Part of a small language model's weights.
Size: 10 layers, 2 heads of 128 (1 for keys and values), MLP 768 squared ReLU, vocabulary 4389, 14.5M parameters.
Architecture: rotary positions, embeddings untied during training, normalized queries and keys, local attention windows, a norm on each head, hashed n-gram embeddings, an embedding shortcut.
Training: a variant of Adam for these matrices, 154M tokens.
Each number is 500 + 40 x the weight over its row's rms, rounded and kept within 0 to 999. Layers, rows and columns count from 0. Numbers have three digits each. The size before them is the row's rms in percent of the matrix's.

# layer 4 attention value, 128x256, rms 0.0559, rows 24-40, columns 128-255
084:480535438427521509583419441463456505501419469447480498455481457543527530512530460511527438550548484468444543481583505538483514486487501415517566530445431505481449527513488534521511479500473486440481505530525500512497498528555533442540519447474551544504468446460513456538502466535455474452496556470479502513501544431517477459518453436490574548431489441498473538531491490516497517522530
092:523449534576458503458524488483550527460502475543529439518489430510480475532522552485435476527484589441466465529497564537444536489526509465553519431445398592573471602472517538604512437507477527476497480522444448466534458510594495468491473502465450468538447479438462474515542493469521500542522543512486512459466493542494484500517484488444400515525488562496457511522444497524466522439511
082:575521468580523468499446469544513460530474446529468551455482471510499551502476495501534490544527479425582462526471540480543485424497450505500479477532492533513491504454494470520479488508597498504547465432560478507482441423504482464490493472515531497491511426507525432530489514493535501494459527488480427503478499461476557512571511548535519475507513448511514555468518421506441493505486
093:505514542543542464453490532492414421534467482469516567540462518487486514488497467490411465447474524466514538498505460527514482530548547506507441468485542508492499522510469503534474488545469393543484532476465502469502453521534477482509532413556510597512436512479514482486521439438530499469494537493546511468449510463504518473483510488554561505505476494477537528480449574444478514449539
099:574466382501488481460494499474527578514542583453508512420412524530473509456462532494449424543519480475535484493559471560447546465498550537511470461458457523496483547494511438564501487520493504559488464569461524482540489508524443540484466465488514499486478448437459519480455473537519503450485564463529451432539503457427528457548543473499402464472504414480514473475475508461434504592510
105:490494482564467545453544500504490559567448531568502469418526481512539469495516509521577553489461545446498430546428602454487485453521458461526543514480457560523499474487477500446499479518539513472548473422561476421504535432493539447540532481494509503490490428492530504483452530535533533487454442489505471534525554520490524510531527502516541552503509482497463569533486454528438461511478
101:525468569509432553492466516475585578596495455538414552467506464456458516437550548504547547512455469488488520489511426475529452440542440494551464452466523515486548512495532510487485500499525498551536460491448454508494477537445513485589574418479499481492504498512504538561519499462502507538512535431529504523531477534510463507475530513437458530456488494469452570413522523513485508529504
099:527546477491486477495461565522487500544479572448485574479555563499448537510496491525430538524522438510528540501570493523540522546529474519527408545517532471468494501538483394475502565527494479549554536534525531516457520522461525523546529474479463504496500510492501550587428535476525542444485498405460505502523462452505487564522479478517574513491530483506512567466529442472547475508502
091:522542543522459503560527509558507489511505482479488541456509571468533540400520505525483521512471498552494537472497459484582431415466428520500502488469560555478503580515482527437451475529544494580487499506508506499498466502506478508503470458467456458516493555527453538500390512504492568502536508500465492544479428450523471503573512546491495488434527498510472401494464478528485462524499
091:451560493501515502520562427515464427580491479504477525427469514452532479501438429498469488557527498464466555530439493525557500466478520521513524490547591440507519447487485472471547514458522487539536390434479548499459583477520488461505497491568486510492511527535440524441510476545536554458539464550523498551477524534410502480550419479520512456558490443460536465468506545560513459528446
093:489563554411510436526555504570453510487501528459490452528464521477489545515470419572421423498477487441519538481513450535540496463523459485558541448522537499507466494537502556523514468468493478549454505583460432492482591550482520489445575491473520433491455557498494519519529394484448491537529529511425576461509472509470471569463513535588497499508505519543479488463546471481539532537465
098:484457512569584505519444452489392512422448405576489451509462462444515451508529500471492543541498401565479482448465542410518452493503498535496537462530570475447518544455529473531452509465586397513552467474493459505527484494499472477495516545517530532508539534534505435449549481499501480469503449464558477462482518529445510534484522475522425469558478525513443479477554504466489502458502
100:466474538573474536493511510462502521521463492497448573528522397463486500506524491446517497534511483466459503516487578490491459590511469437505465548453517446435492429510457453408523513517524496448526471546484588550526543478455485505599553521543521567482560519511440498501546490529523499483533476460524580549515557548509483542503398422458531501468489451486528569462487473528494504461506
095:480462538576453561498471535450560509556509476479488552557510482499394547488515484507559544472502490533540479477530457533479445485563489569467457510412500494464477526521471576521472511557544502481516529479459449557524500523458465547504540477516489506531507484511515442611492512414501479508474503489484433507545462471507516556444484480527459485511535526473508569448568498457486497533470
102:499478538464506428527424446529454519471516468471445434569509496492415538457506521532482509473526533502493531461580496523486444540490555459464562505496490502481504481534392480520534468472480511537450453492511513537493507561516498462522532542548580520499549458545468518531552567477432497432487567451498496488432464503445493512483442551542522531478505532516521514495565494520540529464453
107:563443515482468444518540531527471541531506487523531482481539444479541524511489528430515522502449529559531539561522517406511489414538524476533536461461489484559530402569577496474476455476477475501473500537474571481505467529497544468493534474540476513513530531526422477436507509490507517445537535502540524483536491554534453484545487541500456537582501495436519538494451554513474511555444
099:514524536586570449496484490541446537567530542519503449495459500499461474470500499490486519536457583447532453500517534507488432487531563505450449513463519572539482497492483516501544524543493460491590452457477477443494471492495467499468520489524538571528533418504493474516439457478461544462456551527469431506451484568403544529546531563485477511538499507491525502529512558533508529507437
# layer 4 attention output (transposed), 256x256, rms 0.0602, rows 24-40,152-168, columns 128-255
088:508451517530474515549530522476547471570476504476587552588570487550481500484530549581502573529552449498471546458536482506458498465539524503426562487504374483493474497492501492547522481489419458392496512506519508421563493568507558419480470478513467499535546505478500490519546469552486512519535515490506472505440507562580463494432484573509487513490503523509496509461503488494528538491476
099:549497493506543444552549571451504558541562454494540488522477567462514467503509472524503474433506442509473511477530488495522563468557524471453487456472466462442524470555461449574453479472455482469462512495489499488499557524514472527506487491490470419457472525563503356535473443542480545509483479518504526525518495488620517455475583475509541482495481525564507598473538487441497517525440
089:519535424469433527557517503499499548518436545434467553475518515575503515485576560541435492557433526463511432538465523544534516504507504459529513478527431473540487518569472551476526537483496554548449482510512484531454548490550526544492558539399476474559480487476536533529536531458497524466491515477544426518491492528433485496488412494498502483456521512392510558549521477488517505486508
109:464550489489494557452550492454508568515487477464447462478467554528470535519502483503489485481500540521480430486430471487579558484441537540589398496530527518532516503455516547425536493506588477414649446416533517545484459477572422542480485587502498500455470466544478520466507513463534567462472453430491567546527493475505499559561477538515428490463506490540455487471502507472446412449501
097:558520449460542477524480465537570479463487458502451450450510470558513533553486458450474458550522477507534456513522544528472494534500544457501524513481496525442531453536515491450480464470530544471461462525477486476478545514534505498500520497491494443449479546481433593451490512472482484470522520501456486573490492483520508498448504505497514465506581510499569509538540451504471444466436
109:486524516496457469504587488576526439520455539469536541543477546500458486484522562506371488499528510440475516553535488597523523503555507444481553522508429404477465497548436446544512491467477578491479600538531487550433524526498548600544515512477461520527521502483555436563540484497533485458476514495503445507486502512518487456549464518472519504449466524445471509535542512479568596521565
098:490478497455469465459508504499490473468493492559563463577433478446542509495461493546473445487469491534479460501519576510473491529473484492459571567558481519558524451523519501537483490539620484532466561450464550459494519470561553533450518507508516497513457511527535566543471541533451507528444492515456541501489480539479545476473436547489530476437557514474412428557537491477559441580455
111:420559481476432572371427534539531483468505470484461528482501467526480496506463522508514466495477579460484443547453500495477523528477474508573541449421486534609466488424492599471552516475515493512532415537468549507490470437518474548446497482506537517494509507444518641514487591529537524542460547487470532581469511490477431534511449537477501501501480518456439389484460500535479519489555
094:533509481483516498499427453427516535490476479467476482506432505506502491497509503476517452494423441498543442542507590453507485514496436547484427487492542486537537462546473481456487467527580504597462517509443470452506515483497429508493557520542534445539432459546515524586440511529466511544512508560494486491487480467451627516498484532473567436444497490515434471524482493530539453602498
095:440512427522477528535517512481530479461486526542508519519510437613458514480520498478518473605532433541500446498489573405591432488489538499519406515474513527506453516502557505375551461432446478481550509502538485500516478497530478507597441563555559492460496489469469498471516481480489439504490450494424524444519502520531411455485492540528438508500521484453473574564471490486548444504554
093:550560417497521576525435485433535528450519460568505477513490463526499502439553449507562519475535485466510503399516475428457441534513482520521512521439486527550552495547537487485527449559439432470501517465495506502538488486487459498501425507522578502518532450495414532523506466517518453544528550519530585489498456437570553537393473493559459500509573491454507522469480469419463398481519
095:461489515542552489526528534545498532517552525500515425512538491472497501473475523455496482449444559469470451487493525537525508477466558481539510531488503581489503458500540471479521462561615542488596514435570582534512475483467489602498538510493511599513511484554398528464486474495529466490497426493482457472472512491451501486510545461477443470542448494422536518589478597504488454494484
102:448502486526505568366513569526553472517456524538559514548572414506479472505484467519503557518510473521466523524477470511511462573486542495473472509446509469518444464502575516424463536403482487417520538513486588575491497499473562492476458497563513492451550484447495611473531501464492454466468480488421499530489585516539436492459488530457491520474538512505395495540464515506530474562541
109:533541459460524545442528518497509542540460525523490449448438581494521512516534526543513464522439545451524471485525475503532516493424462483525444528538523511549511489486468578499436523483545464561502522466462622514490500502448487524444535514484548463594477483509534616500488521512495540533496520489544527549493526485453540529525461452489478524417618536449420492531551470513494486486437
103:531489480495557589478453582483463560496482473520529465551551426493508504457474489504526508493499550526468480420533471426454435495527481481526590465469553581552540501482509580513489473591494530461529476539529571454500454537480586498466524499471530531598473480466445586471519541555417490509533507529439507499462522527523496572500503481463487541492488480446367500477497472474498443466484
097:514501601500504490500500525478528500480461485503542415583424511430490462484458510533461521385490485513580512408487506453477545522479519527468580459496526559463562462512472490489511433553526599547532527489478503488546530624559498526456450519568493528514491443574461443526415491565494486494471480513431527564476466488456560501494521543530535477499457472462389514538516532453475436582468
087:541554463462477520473487535514517559538448516444446440492466554505484541482528497453426424505455543440507491533498543524542516497489471470593563533514538533479509448510446519502462458441568562535501547497500506485434540517512494622507536511467445509512484528506496536501521553454491500501462461504467451560463551511515471470556492495472502478488508524448492501533521501486502450488472
095:461475624500472494469564586443494441599501498511515496588528495536520431495439496521491551467489482530536486451475399506491519522570529550504528544501453486493556525504472519494487540556487468451480564472496458445508496535530510472408523508559449479577553517562501529513520491484493510513565448493540479526523506539532553485479486571511460539551445522603417518433491523494507411495558
107:536507522492581481532511557373500555556506499523457541494512565491503484502525539512472425495487514551497481543525500460565533531525541492523501442491525541465522542485476483467489518481476471518530484426455534515453489518515486496479561523515443405437554502539432452546522524497499459533512441457604475500501555564509535446457539426461523539439556497598468557469585503493412448493523
096:466539463496424511512504530518543469492457574478555498493507420571462534551445542475471477528561517450477500545523517560501494494530544545463595497498444453496493499504514529527513602490458558475398506488533506548516535504535498557536484529485487530519491517439541498547556542439500468488515542534450490585455551526569366494470442499459449451508459532460497485490500536545552519495531
099:490484470511493498501562519487469573458457497508510488490525513473456432515533533491509544520538596537469434498450500561578534507457504418513520475511487519488466504493501507441487455494551544437501472454544495536452525486576486587525492539460405452497536453510522539460495566426476499416474430536473541538533531531520462562582510487446479498496493566493415565544513515522499500488528
103:448515568497504534555496545506546413473478538448492463497585521506495496559451562450479443545521486538500515536491486563507557567534554454475591539465477489484524503503529490500502507460517494523464541448536472562444483440493485516510558456471451422446527461500543455498574519486520429499528437508446477569443475552548495467544516479446495470513451581523515500463528516553453556452564
103:506560520429504470496495532538521455551547487521523435539456466510442571498445493465479499506498457492524518519553506549536425522542567573447527512603555436509472438555482581527499566513503474452422580508428491495436471479507493488466473588474482514500458510503506530586621518513508479455549553491438459579458498503569426453479481505489463525481436476537560427499522516472597559566564
092:494511497473566458430459527544545525422481465548479483523433497483535479483506425450487533526507436532504420496515597394495507478498498570513485528492559463583511536550520483443523503578464489472490534450446479458432505419535508574488482560475470496566480487469563548521537508551482464455492468577475516440456472501473515530479457554524502474455487484489502507499505461557545552496534
102:491509468514473551414452519511532542468556485425505467511463366527499499505507558464526560496514510470472478544445531502419492534510521464501524510463419451559476479479525542501469474561490528446453454508581487528556570434565473558465482509493474524483538461444563502475491547485456547421527551519434562566532519477459447573520451533502527493537404424510474487432438449527475539474492
096:504452484504520547450467484456567496425469478484471500527446569487440514543535479444485477525474466489558448502519552462526539528514443571460473544446495465563456447543464482404513434492462551556510536509390527473495500510469475516557596536475524476542440499461573502572506534522500437562520479527437513510483499463469544478513398483496497453435509493458488520501524486528532523559564
093:506504505534485410497492582513506525505485529515458438577525479499466445519527464419534559441526485508503460480479511514483427531508468492479471493513495486415531545426537502498466496481482546444462573524544494529496521483537487536426484547522446521498576526502529516449525547483429493504524519533426460507520552538534427470574531544477473451499355571496514521591498510411475563524472
071:472538511518466540471528554544556425488465511452500488488562495475593503484528450488538535455543527500506512485477535539448523534512496480452535556425519523516521436472478515517505435523457451517480443537516589525561473464455463483506438420564553579443564479443478533488407552537547520514472508498535467504475544428489471524531463513593563549543615490410471479457493530474462461487465
106:505479497507514439515512488599561471446477497526583476518477537426491451452453516490456517438425560512510442503491499486531505504450413507472485476537497537503490492504545492491494480476562562536485525484493553473464534526551575537541515543499525518538466532548468592497453522495476455534417451590468516469496515486472512457513536602433498434440445516432540497611470531530562550555414
097:493519537450550477412501525490508554532522493572550444522504423534490481535443444496482586470479471544501461463462451472483438499514527560551552491534530468541485525511548554535452503487486440432473571497497490440387517414532521531389466527480429478470531478522540541516523510481431535462533480557429480527576514532525511535478521565482517544554431522553479494499446515479511483518446
106:464515442504438538475543457499544538467436544470539552439462479627507565524549499543471407607504498440536465517522516452534512424482511530559500478441436561498467489486499444458494547447456511476486470433515556518550500468520488567512452483424518470521514475382524518556561484497442484507544558585472510552449547523531450544510475507465482525472592450454500518454525417588481506545481
105:531555499487412566503511536412437503570564522510481490460589450509473507477519568498479470510417489495464513467501502536513475498509427522475544532524492446526537539430446562502550554522490520451540510532526531430470503454476586483463492534505436517487514522465483548459504541499491517488474533478452510414517526521526487507510418487438506494527571542526422539491449523539542442536556
113:467600514551538527456532536520495536509472484481451442519416561521466483496446442483498583493483518492445449448526508440529500547481511508519467535476594499464497552501454547508492413551507501526560559516427482507419480476493492491514561594523484508517493533519513546549446537534506541520433501466513468479500557495452535465549499490582452560474504552425484547544536496483521453474522
097:535504448462483524546462508462504482475518519493516499455550495473433492510517577471477407551460486477516507520506587500562512501504503529518574535539501498459521454564437515519516541411483532538430517469524508552466562453532530537514522550435449474463503519468483459515589565417504431437489465493443505499429543514565448462486469440433436450458495548458463521528501532495527538537570